config.yaml
n_layer: 15
n_head: 3
norm_place: "pre"
attn_scale: 0.0884
bias: "none"
parallel_block: false
init_std_qkv: 0.0436
init_std_o: 0.00796
init_std_up: 0.0436
init_std_down: 0.00796
lr: 0.00142
decay_shape: "linear"
seq_len: 2048
dataset: "wikipedia_en"
Each number is 200 + 40 x the weight over its row's rms, rounded and kept within 0 to 999. Layers, rows and columns count from 0. The size before them is the row's rms in percent of the matrix's.

# layer 12 attention query, 384x256, rms 0.0602, rows 327-381, columns 128-255
102,195,169,211,179,139,142,181,138,161,252,216,213,262,142,292,119,182,104,216,183,242,219,183,98,179,243,216,211,171,200,225,215,208,147,189,230,265,209,160,200,146,285,238,190,202,220,148,190,202,120,268,214,289,251,234,155,213,252,82,226,218,139,201,168,149,218,204,225,160,195,157,175,243,211,180,166,182,192,145,254,214,165,284,180,211,212,222,223,199,152,240,249,220,232,162,216,209,208,182,208,234,187,262,219,199,223,149,194,122,187,196,158,232,196,230,163,184,203,207,265,239,177,228,253,155,172,171,170
099,161,170,217,202,193,162,200,237,240,194,245,124,117,230,204,239,164,133,223,169,204,184,212,204,207,134,151,228,142,239,247,202,144,202,218,175,102,194,298,166,201,206,203,212,176,237,175,174,236,128,129,182,178,234,230,257,206,258,182,228,251,158,162,195,217,185,182,237,175,243,240,195,200,250,200,168,202,166,159,165,193,294,177,193,195,99,164,141,241,185,252,146,230,130,204,215,177,199,259,176,201,214,159,166,220,242,158,216,231,172,221,213,227,190,260,296,181,145,214,167,199,203,210,238,244,180,150,241
101,209,197,218,242,151,155,162,201,256,200,225,170,222,247,228,175,171,221,202,204,177,226,203,178,250,158,187,166,214,271,283,260,148,195,183,203,196,186,214,190,186,192,177,220,169,197,214,171,160,259,221,169,239,235,235,118,216,178,180,192,136,192,106,172,220,191,197,152,140,153,225,161,227,261,149,171,209,166,189,214,233,183,201,215,153,163,213,274,219,198,200,146,231,219,197,222,209,174,222,243,224,237,267,185,169,174,122,282,129,262,210,264,183,168,178,249,240,188,173,253,160,270,212,308,226,227,220,97
097,220,194,236,218,133,196,161,159,183,193,154,228,224,188,247,218,177,95,141,201,241,221,271,215,297,178,204,263,264,216,189,189,239,178,121,251,209,217,174,167,127,196,185,210,180,221,190,176,183,185,247,198,154,194,237,192,199,218,171,173,188,167,217,204,182,249,204,243,184,149,194,228,284,168,154,149,215,215,260,185,230,309,155,182,221,208,117,136,176,277,248,184,207,258,215,150,173,211,177,218,219,262,187,174,194,257,121,254,194,160,212,212,176,218,248,192,180,174,215,194,237,211,150,162,258,169,253,185
089,220,249,169,241,150,244,188,214,224,188,285,249,220,182,71,207,160,214,141,186,156,215,177,252,165,165,178,195,214,168,218,200,159,203,198,182,138,196,164,256,185,195,184,262,166,233,153,183,142,291,183,177,183,206,221,167,243,168,208,213,221,109,244,271,207,177,219,197,228,195,204,146,214,194,243,255,229,241,202,227,182,137,219,209,262,183,242,249,174,169,250,163,234,200,208,204,249,272,241,274,197,157,236,200,208,192,182,213,173,203,210,175,155,185,267,225,226,272,286,202,167,178,209,235,169,186,208,182
101,222,218,236,190,100,157,187,237,293,229,176,162,260,211,235,246,253,142,198,158,146,288,165,289,213,158,202,164,156,211,253,203,180,231,168,211,152,179,217,210,188,150,130,238,163,176,258,161,247,214,175,189,162,251,207,185,227,226,200,190,216,183,214,166,208,227,195,169,253,252,172,167,170,201,248,158,120,125,233,205,162,247,189,246,211,158,167,163,164,219,264,186,219,138,282,233,194,148,213,234,235,184,190,272,186,226,167,221,272,206,223,208,207,149,307,248,186,156,183,115,264,182,162,155,254,207,193,172
092,189,199,236,218,103,230,219,202,258,237,217,178,172,187,200,150,165,172,169,226,220,196,210,173,224,211,210,117,262,207,212,176,197,187,171,189,229,180,179,288,214,176,183,151,253,182,184,155,185,263,156,146,241,177,190,156,246,174,122,190,161,170,172,188,141,207,209,192,204,182,166,188,228,150,197,118,249,203,198,248,227,187,158,281,220,174,255,286,175,219,178,190,205,243,139,138,202,161,112,273,169,178,238,180,167,143,173,204,163,257,200,217,189,175,126,189,238,220,138,263,220,259,143,236,186,271,255,134
101,198,200,215,195,232,227,256,225,166,139,234,213,194,155,110,201,270,257,181,231,196,240,150,176,197,292,199,291,171,172,154,156,213,237,198,204,144,174,174,240,237,150,272,217,193,167,199,201,176,193,159,221,195,172,157,261,186,214,251,151,266,211,257,218,161,198,191,248,220,251,219,238,214,197,292,252,209,183,206,222,152,278,207,157,210,225,151,130,186,240,217,187,198,159,170,200,295,252,199,214,204,182,188,167,290,258,260,156,217,165,136,210,94,264,155,182,177,194,224,177,178,204,204,217,125,205,314,314
085,172,188,219,249,204,165,189,229,263,225,311,122,233,232,203,174,182,195,154,225,207,229,174,151,236,185,200,131,188,244,198,280,181,148,258,194,211,163,192,226,188,233,206,226,199,163,205,100,218,183,164,122,241,197,216,135,241,220,123,297,187,216,106,141,189,201,178,160,191,176,255,191,193,240,225,182,234,168,186,167,183,227,200,210,220,182,241,221,247,190,223,211,219,241,153,217,202,171,135,261,165,211,247,209,233,242,153,212,154,210,249,234,200,203,121,190,203,194,161,224,262,237,204,290,194,194,181,227
083,169,219,163,208,250,234,161,148,206,183,207,156,150,267,205,231,221,245,208,169,173,156,242,165,276,263,140,220,221,196,194,236,190,232,261,200,251,241,195,195,251,197,248,232,223,214,172,194,194,237,235,295,182,194,209,150,159,181,212,245,220,244,150,161,185,219,211,141,144,236,278,165,225,240,177,229,250,202,203,198,308,234,204,178,178,236,241,233,205,271,174,276,166,259,150,193,268,194,241,164,238,253,119,170,236,130,142,226,150,205,140,226,190,222,109,196,222,238,182,253,157,240,213,241,181,210,168,249
108,207,187,207,208,104,201,152,200,264,236,202,256,237,194,210,140,210,245,218,195,215,225,191,206,178,118,232,107,275,216,248,245,212,170,171,205,222,172,86,225,150,185,134,251,152,234,215,182,164,279,237,160,194,227,206,95,214,150,133,235,170,159,167,207,207,240,178,131,192,198,194,181,215,210,202,178,218,158,191,265,210,165,157,253,167,209,220,194,219,164,213,158,221,204,230,196,195,164,173,272,207,196,220,203,118,154,135,243,139,257,255,237,261,100,242,186,252,216,220,175,200,220,206,212,216,184,232,139
089,192,224,181,254,236,214,189,226,215,196,253,222,230,186,163,215,143,193,255,174,213,109,155,224,103,177,227,131,244,246,206,214,133,205,214,145,261,233,204,212,208,291,177,217,203,243,145,195,177,183,223,130,261,241,227,219,208,123,206,161,165,147,216,188,213,229,237,176,164,110,234,147,167,179,176,242,221,194,132,243,294,55,225,228,214,157,230,271,184,108,174,189,196,270,206,222,148,180,219,209,217,221,218,209,131,197,174,190,202,208,252,211,245,167,185,209,211,259,253,264,166,228,253,254,202,157,136,108
093,164,203,162,175,179,180,184,145,157,211,139,178,180,276,191,207,290,222,266,183,124,181,236,237,272,199,133,222,184,220,262,171,223,246,201,162,169,252,215,209,150,203,158,152,219,228,170,198,198,255,205,236,169,254,218,178,156,207,203,244,226,248,56,175,234,163,204,125,255,210,197,144,139,183,175,117,172,187,207,214,230,189,198,161,156,238,221,213,176,186,147,226,204,182,236,284,219,146,187,195,217,190,246,149,94,95,185,264,133,223,217,225,148,139,188,276,200,156,195,216,233,196,183,204,205,252,127,203
095,160,170,245,203,142,195,173,188,175,234,246,174,197,207,157,217,276,178,224,220,167,220,218,162,246,216,174,250,98,218,249,203,190,202,174,243,214,160,237,177,221,241,219,290,208,186,267,160,254,189,208,201,163,208,177,187,233,263,208,161,258,219,183,149,201,177,157,154,239,228,244,193,214,199,219,212,188,190,190,206,163,261,208,202,191,169,172,124,208,275,210,164,225,163,226,222,210,242,135,196,226,209,274,179,149,268,169,181,206,168,196,227,200,223,190,223,141,204,175,129,252,229,187,263,187,199,207,224
098,216,189,217,218,145,120,202,204,187,226,154,231,182,154,174,146,266,190,215,267,228,245,304,156,199,202,209,256,171,196,228,169,229,190,175,234,231,168,145,216,186,211,184,203,188,205,201,169,132,235,136,237,222,208,172,131,201,198,108,199,207,155,235,227,185,233,170,145,198,226,226,240,260,233,168,287,140,241,242,260,151,218,178,196,129,146,111,176,181,204,201,130,135,138,241,186,187,257,172,241,186,203,227,193,124,259,134,180,222,154,295,253,239,201,178,194,190,184,194,182,213,217,162,243,212,180,238,154
084,188,226,187,188,286,269,213,216,188,127,247,246,194,208,154,180,140,249,210,250,243,197,185,137,192,235,221,173,209,223,132,266,181,142,260,180,221,171,179,218,226,250,231,261,185,186,135,195,184,243,218,200,240,169,171,201,238,183,189,203,188,221,189,195,195,204,230,174,141,178,218,238,211,205,195,225,278,276,182,192,249,155,213,249,257,243,246,228,202,165,224,232,195,248,134,202,228,219,166,270,209,208,174,183,284,204,251,216,137,176,161,216,231,232,108,113,261,200,187,258,193,241,277,288,156,147,207,221
105,191,230,171,186,251,234,219,197,235,204,211,174,184,283,180,242,228,250,202,166,163,214,151,258,230,252,150,203,181,212,212,181,163,253,217,199,121,263,270,230,337,218,244,235,233,184,179,259,281,217,205,177,164,176,188,207,186,186,304,198,251,224,168,179,221,158,190,216,254,231,244,154,164,164,241,168,217,142,161,176,198,244,219,221,215,251,250,207,191,206,170,202,239,200,146,228,246,157,213,159,185,162,210,174,256,129,263,203,204,212,143,217,163,197,163,254,257,215,167,225,158,203,185,199,157,233,215,265
097,263,231,172,211,228,214,164,131,208,252,135,249,253,128,208,198,154,201,207,172,207,178,205,223,109,179,233,180,261,162,260,173,185,162,173,198,244,228,176,154,139,198,149,211,196,232,238,209,164,229,255,169,186,237,237,201,251,189,175,137,205,131,279,240,217,226,200,225,220,147,168,197,222,193,172,244,191,231,174,259,193,121,182,232,217,225,229,186,164,200,214,207,185,248,267,198,111,246,188,253,186,171,227,204,123,207,193,148,272,167,232,177,228,197,337,218,201,184,241,162,177,150,175,74,226,133,199,114
102,220,224,284,164,167,190,164,187,217,169,265,239,180,257,205,160,154,166,251,213,259,203,205,173,233,114,229,148,246,210,202,216,193,183,233,154,147,254,203,193,154,215,172,232,171,256,153,152,156,198,211,136,282,242,230,225,227,148,164,249,149,172,229,213,182,205,193,196,101,107,175,216,263,202,181,237,216,238,219,295,256,111,206,171,247,131,203,171,192,172,156,182,193,230,175,233,210,252,252,225,273,211,186,170,134,211,169,240,167,214,287,251,178,212,197,154,172,195,213,328,179,230,254,287,212,139,201,146
071,218,146,186,166,147,216,161,259,171,161,187,202,229,276,240,283,227,222,220,189,190,218,269,203,278,186,240,244,122,201,267,227,208,209,147,228,204,268,253,213,224,183,296,181,252,199,183,174,227,223,288,185,163,212,205,233,194,104,236,196,217,174,119,197,128,207,184,213,194,237,233,138,218,236,206,212,169,157,216,170,236,247,214,205,181,197,185,212,194,205,171,211,207,157,203,192,142,175,257,108,210,212,171,213,130,193,200,263,252,212,250,115,203,231,194,222,214,247,147,165,268,210,250,280,225,254,175,191
086,222,295,186,171,174,211,180,208,159,192,234,218,220,245,189,261,173,194,254,105,195,167,231,192,159,240,146,260,126,224,275,174,159,236,150,174,176,243,276,191,275,226,198,296,185,247,241,210,236,206,217,205,165,224,213,216,198,193,249,184,255,217,207,217,255,129,239,177,307,174,234,139,147,210,154,263,194,264,185,240,247,212,219,203,229,179,130,130,179,221,193,184,190,239,206,233,220,261,251,173,205,194,280,195,161,278,254,153,221,150,193,208,180,173,223,274,167,164,171,145,213,190,159,179,161,116,243,221
090,138,210,200,215,200,187,98,161,203,212,191,146,245,262,185,209,215,267,212,229,212,178,279,185,238,168,153,137,200,290,274,208,209,205,213,192,244,170,245,213,185,262,160,216,165,251,252,141,241,246,247,229,217,195,225,183,176,145,177,197,191,253,82,176,239,159,144,110,222,203,218,195,169,212,149,266,170,272,160,127,257,163,161,202,154,122,208,261,198,229,199,195,173,261,233,193,234,164,194,169,177,234,228,211,111,202,196,231,122,172,247,272,199,158,130,264,234,180,170,168,173,228,174,219,200,174,175,162
087,236,210,169,158,215,221,148,176,75,220,72,196,192,210,247,260,183,171,223,161,176,176,219,219,225,195,172,236,230,156,237,187,184,233,189,188,202,235,262,168,227,202,234,169,233,152,219,257,169,184,259,222,143,222,234,235,173,183,213,133,187,194,215,222,233,163,225,256,202,211,153,162,216,157,105,200,180,204,215,173,190,197,178,186,228,167,134,136,167,158,165,180,169,185,220,165,127,218,285,135,188,222,160,237,196,186,139,193,223,186,200,162,189,188,238,268,221,174,180,126,163,121,177,123,254,276,194,144
087,120,242,222,162,209,173,249,124,243,234,276,213,186,211,259,209,166,203,226,182,187,133,155,182,179,185,250,123,164,297,259,178,142,165,277,225,159,188,229,196,149,222,168,245,142,297,201,207,184,232,220,221,295,280,234,177,207,164,159,202,172,190,197,205,275,201,207,186,228,214,202,204,127,271,238,178,163,203,209,187,169,195,294,132,195,260,121,196,189,148,231,242,255,209,217,190,198,204,236,189,214,164,239,216,192,165,239,194,154,176,220,184,210,199,268,175,174,192,211,271,176,169,229,213,156,132,235,176
099,256,181,237,192,174,164,211,240,159,190,140,199,207,229,195,240,152,156,174,261,210,267,295,202,303,169,146,256,215,167,165,230,241,233,187,176,208,192,169,156,264,177,198,148,213,148,201,143,239,181,174,164,212,140,204,200,213,230,217,273,179,218,150,194,125,187,154,186,213,177,197,197,273,149,166,208,200,199,247,238,212,217,164,255,215,152,244,193,213,219,152,135,155,173,202,203,141,211,199,214,194,234,95,134,198,201,196,231,226,251,251,233,150,212,192,220,189,186,183,147,246,231,205,147,262,267,184,236
099,211,175,233,219,198,184,137,194,191,230,156,242,206,208,248,172,152,206,222,213,242,157,186,220,158,136,224,188,216,177,202,266,182,192,229,150,167,201,184,172,124,217,138,211,179,235,204,170,146,203,199,142,172,181,175,144,224,179,123,271,119,127,241,281,236,252,183,200,183,152,158,169,210,231,159,221,160,188,158,225,180,197,185,193,186,129,223,229,201,144,219,188,219,187,260,237,97,222,249,255,198,207,205,222,140,198,130,145,242,212,356,211,252,115,296,213,202,173,207,155,197,192,208,156,264,236,185,157
091,227,205,213,206,184,215,221,218,211,226,190,194,219,165,163,152,181,223,109,229,201,333,200,177,208,240,155,213,235,159,119,187,190,199,206,223,171,112,94,241,193,156,232,162,213,157,221,156,217,243,148,186,192,122,147,221,231,191,144,273,204,199,213,201,193,244,214,230,233,236,159,264,234,147,204,155,236,224,262,203,137,298,185,169,250,238,226,213,226,196,180,231,181,179,146,218,237,210,179,301,202,176,179,154,317,210,216,178,180,217,190,228,150,172,158,173,200,144,195,158,202,173,186,222,222,259,299,274
088,207,140,238,191,234,234,261,216,152,180,209,188,162,161,207,147,150,220,155,253,259,189,220,176,210,214,215,136,265,178,160,188,171,217,204,219,222,191,193,164,153,159,198,143,194,172,165,235,176,227,183,156,192,84,149,246,174,150,209,246,121,206,220,232,236,177,201,204,125,146,223,271,198,165,169,174,212,213,241,143,230,165,183,265,237,140,258,252,207,196,157,239,174,208,188,149,195,121,196,258,148,217,108,152,264,100,193,212,242,258,210,196,239,150,149,120,266,200,216,202,137,244,202,145,248,228,228,200
074,182,244,258,201,166,193,209,193,204,235,276,179,178,207,215,160,297,279,215,196,180,256,171,209,256,207,240,190,120,265,255,122,206,224,133,226,202,207,201,250,256,195,169,268,203,249,203,172,244,268,176,209,187,206,157,171,187,217,207,190,237,172,176,168,235,198,207,115,228,311,225,203,206,270,287,218,208,174,223,224,171,239,202,220,168,228,227,196,191,294,224,242,270,115,197,206,250,195,170,224,228,151,233,214,158,163,192,216,160,199,121,239,206,173,235,241,191,226,176,178,239,252,170,269,172,178,255,210
102,241,224,199,192,162,207,206,213,241,218,255,183,247,278,177,243,132,228,201,132,167,138,188,217,209,164,172,174,192,261,243,190,90,241,195,144,145,206,323,192,219,228,171,248,198,277,227,210,227,249,194,183,178,257,271,204,237,133,210,156,165,174,148,212,231,143,176,179,267,149,182,156,186,201,198,267,196,230,140,230,243,120,194,248,258,90,198,195,115,185,156,135,219,257,220,229,215,259,248,182,188,172,224,199,128,227,194,185,183,201,230,238,210,202,203,283,217,171,205,218,167,239,231,251,143,161,184,159
101,197,234,213,211,249,182,211,220,170,201,204,263,251,180,157,146,251,200,172,225,219,238,220,135,150,239,231,211,123,178,216,222,238,140,229,231,240,166,148,168,220,258,176,261,173,134,250,195,184,207,185,196,282,225,206,159,210,218,211,184,226,238,253,174,155,248,199,194,196,238,217,200,194,276,276,251,193,194,237,204,190,214,190,185,134,222,134,154,257,195,215,209,195,199,203,210,261,192,194,130,216,231,256,231,219,260,227,193,185,152,110,198,209,312,169,142,177,241,174,238,191,224,218,253,196,155,220,232
089,182,166,234,234,214,242,267,191,238,192,279,227,181,195,213,136,254,238,194,254,216,241,179,142,228,212,265,184,182,240,177,168,177,248,205,220,134,152,157,263,188,188,197,177,202,201,183,193,174,238,136,196,268,193,160,201,222,215,192,231,237,186,210,201,168,193,216,218,206,234,195,262,182,233,256,183,187,187,220,224,203,258,203,192,179,244,218,291,201,202,173,236,265,151,142,202,260,189,151,216,165,196,280,127,233,145,280,259,159,196,180,190,155,145,137,124,223,223,150,279,193,271,270,302,142,176,247,241
084,205,188,205,236,240,209,231,147,157,212,132,268,213,143,228,189,165,172,176,194,219,289,246,157,174,207,144,207,279,118,155,179,216,142,214,223,198,174,147,189,254,168,256,153,278,164,151,225,192,141,156,156,170,164,185,237,225,241,231,192,219,148,265,214,111,253,205,261,234,150,167,197,169,115,192,155,238,226,208,168,145,242,186,150,264,198,244,173,229,229,178,207,159,197,188,140,151,251,217,257,195,178,141,137,263,154,207,208,178,236,202,157,207,236,170,200,227,231,183,275,211,201,241,128,176,219,175,238
098,185,176,149,252,185,238,171,230,221,228,169,242,204,136,215,140,225,271,209,222,155,206,148,224,158,210,258,179,297,164,208,201,225,198,199,238,304,163,129,218,156,206,185,153,231,184,187,232,133,224,145,162,165,158,169,150,168,190,145,169,169,182,242,228,199,232,187,153,155,160,198,175,185,198,238,189,201,207,166,231,119,176,154,176,110,264,246,274,197,174,214,218,239,156,204,131,157,201,145,310,170,240,252,206,180,97,144,204,150,197,214,178,204,189,136,211,244,258,224,212,155,217,201,175,206,197,236,135
079,181,188,230,112,160,131,209,198,223,186,222,212,273,93,190,207,235,146,175,188,217,235,200,158,228,256,177,230,96,173,242,214,185,195,211,180,198,184,195,222,215,130,208,207,174,129,221,148,236,140,179,190,192,205,221,216,159,251,251,240,187,237,290,198,206,184,235,192,197,252,201,207,203,244,210,187,107,140,262,219,146,298,226,109,164,166,132,106,177,239,210,202,156,155,207,224,250,187,192,159,222,178,188,216,203,245,257,176,269,156,201,176,123,204,250,206,166,137,167,153,248,170,175,207,215,177,188,264
099,205,128,258,204,152,152,195,155,202,263,270,231,227,200,222,122,271,149,243,155,174,229,195,209,186,186,271,197,223,198,240,212,187,168,195,219,157,194,217,170,102,236,198,233,165,269,188,209,214,165,180,164,258,235,184,164,259,296,144,202,188,101,238,104,209,272,193,194,149,180,160,208,209,261,248,111,198,128,157,254,190,196,230,210,204,247,191,179,253,222,268,215,202,168,207,245,173,227,171,228,213,179,216,205,160,252,103,222,212,164,168,219,262,202,297,190,149,222,244,202,232,170,216,196,189,184,192,196
104,236,270,149,156,201,230,180,176,208,210,125,225,255,177,237,186,174,243,182,216,215,184,202,197,140,239,260,191,247,214,193,225,208,230,176,241,288,157,97,218,200,236,139,175,218,143,282,226,210,271,278,216,199,230,188,125,189,123,158,166,152,241,221,156,217,219,221,132,229,214,191,174,159,199,182,210,214,242,211,212,242,116,169,247,170,257,213,218,202,198,169,195,171,235,254,180,189,123,116,225,196,229,212,252,239,161,209,192,155,223,199,223,257,151,195,170,295,194,214,172,168,202,133,125,219,194,212,131
106,209,168,179,236,225,239,249,238,251,228,197,155,210,204,172,225,204,226,175,219,161,277,160,227,247,290,167,252,187,155,132,157,152,247,176,216,186,163,214,244,249,183,286,112,244,186,216,194,251,200,154,222,138,171,149,243,164,227,207,192,231,204,196,188,175,222,190,209,206,233,211,214,160,161,281,187,250,189,136,155,138,331,181,160,196,249,242,223,171,241,170,193,229,113,171,181,202,189,182,222,168,182,182,170,304,189,192,244,221,160,161,142,166,241,125,215,231,150,169,209,223,200,188,165,167,218,198,260
100,180,228,202,177,224,219,149,181,182,200,140,241,177,216,220,225,218,203,276,171,212,117,195,224,167,113,140,176,244,252,285,278,257,206,248,152,195,269,228,185,182,266,199,208,196,245,186,254,158,194,220,192,238,222,253,175,178,191,217,190,163,194,147,221,254,165,195,200,200,128,239,133,185,184,135,212,154,225,152,170,259,42,187,208,165,168,209,204,212,168,225,173,192,218,279,223,137,166,216,163,230,200,219,182,107,155,190,225,171,201,259,208,259,127,195,237,206,214,240,212,138,180,256,233,249,162,151,155
095,232,225,211,178,243,210,205,217,172,207,235,214,217,177,156,190,164,178,264,218,215,148,205,131,108,188,251,205,142,167,223,202,239,173,222,206,261,248,197,175,233,215,250,245,244,147,165,181,153,125,214,194,293,213,237,240,241,171,241,145,192,161,277,188,167,230,228,226,142,161,248,207,237,228,174,252,196,205,146,281,249,153,228,227,189,136,200,207,228,194,178,194,127,213,207,227,190,259,216,163,202,196,190,221,142,234,205,145,235,197,207,201,204,262,151,215,179,232,202,225,177,189,265,254,200,214,186,179
089,129,202,217,175,201,133,197,184,202,251,260,201,273,164,158,133,224,125,183,249,230,184,204,142,185,205,186,183,158,188,185,246,235,143,182,249,318,167,148,213,158,211,203,219,148,262,209,90,177,160,178,167,216,196,210,157,210,256,132,223,210,179,210,169,173,235,192,220,153,218,193,225,229,262,222,150,228,247,244,220,193,214,252,218,187,203,194,275,219,253,240,228,270,254,227,101,219,156,160,246,185,214,241,245,200,256,235,142,191,224,206,196,193,179,235,167,150,292,219,191,228,217,158,252,202,222,235,204
089,206,179,165,151,209,192,168,195,157,182,183,225,180,187,111,228,196,123,198,151,136,221,278,204,185,208,134,294,199,123,195,262,248,183,227,188,223,216,259,183,226,211,325,223,143,150,226,185,191,146,209,212,144,214,234,209,204,270,289,196,292,187,221,167,171,194,182,213,194,209,277,141,199,166,230,242,160,185,151,217,166,187,227,204,197,189,230,114,213,256,274,165,188,174,200,221,191,236,238,160,204,153,155,200,148,284,192,157,245,190,171,174,230,264,246,247,178,220,259,156,189,158,268,164,224,168,160,280
103,171,146,151,197,185,213,208,202,209,250,169,167,138,303,231,267,244,173,183,176,151,179,180,215,220,236,188,217,258,199,258,166,142,265,229,205,187,244,214,185,194,164,261,144,261,173,227,222,207,204,193,232,152,149,141,239,192,221,237,210,207,243,110,182,249,241,199,168,190,207,233,172,184,204,194,67,231,167,205,90,153,282,231,211,187,256,231,235,214,205,200,281,189,147,183,176,164,171,169,208,208,204,131,157,232,105,100,250,164,195,192,150,219,157,171,250,221,166,192,216,200,193,204,160,179,295,163,217
102,218,205,242,197,198,208,245,156,237,196,228,179,204,177,210,204,217,174,153,228,201,233,174,176,241,267,233,255,179,190,190,130,190,191,152,257,212,130,163,220,187,193,160,207,180,180,208,185,241,168,171,199,188,173,190,214,198,250,169,235,273,207,328,199,161,245,203,206,245,252,136,282,208,223,258,192,162,207,267,211,120,327,191,159,210,234,154,152,149,266,186,177,182,139,156,174,243,232,167,235,167,228,218,226,237,263,228,157,195,177,128,202,186,289,154,161,152,182,164,169,255,186,166,159,112,146,262,229
083,164,248,196,217,328,222,218,243,219,218,246,233,216,158,166,124,212,302,155,225,179,192,198,199,84,225,209,165,128,241,172,162,215,182,256,176,187,157,189,262,209,182,190,186,199,231,252,212,237,216,136,218,236,154,228,229,230,231,243,226,207,256,216,221,250,124,236,162,207,226,233,285,142,210,253,239,209,260,166,142,132,153,255,247,182,278,197,216,246,232,205,250,229,224,224,151,280,180,195,195,162,174,204,256,135,184,324,116,174,171,130,178,179,252,151,135,204,275,182,245,160,200,213,171,193,184,227,253
100,243,225,263,247,254,235,225,193,247,203,225,224,273,124,185,159,260,211,171,244,215,208,155,164,171,231,257,130,260,233,238,240,213,183,219,218,254,172,142,177,167,130,154,182,140,146,275,208,163,206,191,208,260,204,172,202,222,187,208,197,137,173,315,154,201,245,229,216,176,106,180,188,213,215,147,244,216,210,202,280,187,144,218,218,190,206,218,217,184,228,211,184,108,251,187,195,234,200,175,217,200,238,255,243,177,208,222,211,177,236,115,212,176,188,185,157,192,206,202,262,193,189,180,166,190,148,234,87
087,201,210,183,179,205,182,169,194,194,142,176,256,179,157,187,240,186,182,201,164,207,129,237,236,139,216,229,212,175,212,246,158,208,211,237,215,166,273,254,162,192,225,229,172,160,230,200,268,187,158,231,196,202,186,250,272,163,187,258,111,210,205,245,207,222,194,233,227,225,188,215,194,138,266,166,255,169,227,184,179,206,146,216,161,199,208,109,151,215,179,208,191,207,190,269,223,147,219,241,121,188,219,180,239,121,161,239,153,253,108,209,130,251,237,275,180,204,238,290,218,170,158,257,126,198,188,120,204
099,277,204,191,259,170,259,167,179,198,187,168,268,257,176,200,177,121,190,214,197,204,224,159,188,125,189,250,253,276,165,222,183,164,163,180,173,265,236,143,146,162,236,200,187,216,157,131,220,123,182,224,198,180,194,219,222,284,152,183,186,162,134,254,220,150,258,193,243,182,88,202,185,237,154,196,255,213,212,170,269,213,182,170,217,231,151,208,187,177,192,190,139,172,262,209,166,133,273,213,275,212,241,201,197,212,241,159,202,168,178,239,165,234,184,207,206,235,187,228,225,226,224,202,188,247,195,192,115
102,201,181,248,225,176,146,243,196,160,189,172,167,169,190,191,166,233,213,209,285,246,280,254,166,258,222,195,207,143,180,131,155,231,232,182,218,205,131,159,216,201,181,166,119,201,165,201,151,197,191,138,205,202,103,146,212,172,200,137,290,189,206,201,208,147,159,196,189,212,269,167,280,183,214,230,178,158,257,325,201,182,276,245,193,159,206,166,227,204,231,182,251,214,142,228,148,224,200,179,216,201,240,184,193,256,208,261,193,215,209,189,215,156,253,157,142,188,203,112,178,220,258,186,223,174,252,241,253
077,223,157,198,189,128,177,236,163,192,175,305,227,202,125,211,223,178,170,171,155,239,165,242,185,202,264,263,275,205,235,228,183,191,199,177,246,177,221,251,178,163,195,245,219,149,209,218,183,146,176,239,282,193,211,199,198,207,169,187,170,229,215,295,184,215,257,226,190,223,186,213,222,179,277,221,294,179,204,209,197,232,234,224,142,147,212,57,123,202,221,242,180,131,195,249,202,226,199,198,182,245,230,246,214,211,336,167,220,223,141,259,184,210,243,220,129,147,115,193,182,235,161,165,196,184,119,202,225
074,160,191,241,258,261,240,242,299,184,175,223,118,174,160,209,192,157,233,183,200,265,150,115,203,147,194,217,135,224,244,194,185,193,219,230,180,183,162,233,202,165,191,166,103,251,228,194,184,213,125,180,201,204,122,155,253,180,145,181,252,174,234,199,216,214,163,173,290,123,235,190,242,141,159,165,177,223,206,170,85,179,194,233,206,190,206,249,254,217,161,195,199,247,193,153,146,216,159,196,205,242,205,151,187,294,170,243,211,275,231,250,183,213,164,128,159,190,168,199,219,172,169,216,195,211,224,189,255
073,156,228,276,196,267,205,230,163,214,190,175,231,243,167,148,189,175,189,226,262,184,184,153,193,129,202,167,85,197,213,91,189,204,153,247,188,233,121,78,209,206,237,124,189,149,269,224,253,229,215,149,189,221,129,172,228,221,200,222,201,175,192,226,191,191,137,244,211,210,130,196,245,154,145,196,235,174,279,199,220,194,128,200,209,216,221,277,230,211,227,210,202,227,239,208,177,188,176,187,255,186,195,167,161,212,159,283,166,185,190,171,209,211,169,193,123,180,200,220,234,152,224,166,140,162,105,188,196
081,209,216,178,252,218,191,154,197,237,245,151,183,298,187,191,238,127,131,198,180,208,239,120,198,200,161,175,156,276,201,191,245,190,138,207,168,269,183,164,169,241,233,202,187,210,170,188,160,193,204,207,173,186,218,241,206,260,207,204,215,193,156,194,177,150,265,168,234,168,80,193,168,234,109,196,153,250,201,160,228,249,189,161,199,270,144,378,189,181,187,221,167,156,288,151,157,132,247,208,291,179,212,211,185,174,263,129,217,155,212,206,204,212,175,176,233,239,234,215,256,242,237,229,196,220,160,137,166
079,154,221,252,185,173,157,192,194,148,207,204,150,178,232,209,254,219,257,199,241,161,159,193,214,250,201,141,237,82,209,217,206,179,276,190,173,142,243,255,241,178,194,201,210,196,191,255,165,138,194,160,228,141,210,203,200,135,209,205,266,212,222,177,209,285,133,172,200,245,220,221,184,212,242,208,201,180,193,180,171,191,279,249,144,178,147,131,196,161,200,184,238,234,114,204,224,231,215,236,155,197,187,227,206,156,225,258,147,235,192,238,217,148,223,203,235,147,169,149,96,245,173,146,221,210,215,187,265
087,143,222,177,209,174,222,133,143,238,243,150,184,237,169,213,176,288,206,181,212,215,168,216,133,189,246,218,157,151,232,226,189,274,143,227,253,260,174,155,253,200,209,153,245,183,250,241,202,201,244,219,241,205,250,221,101,199,193,190,157,232,232,141,130,288,209,201,159,222,236,195,175,147,273,155,217,210,225,201,192,204,192,173,192,155,215,135,252,213,226,215,217,183,229,265,193,211,168,115,167,188,198,292,251,123,193,197,203,118,240,166,234,215,186,155,214,227,145,160,213,217,207,188,187,204,186,222,160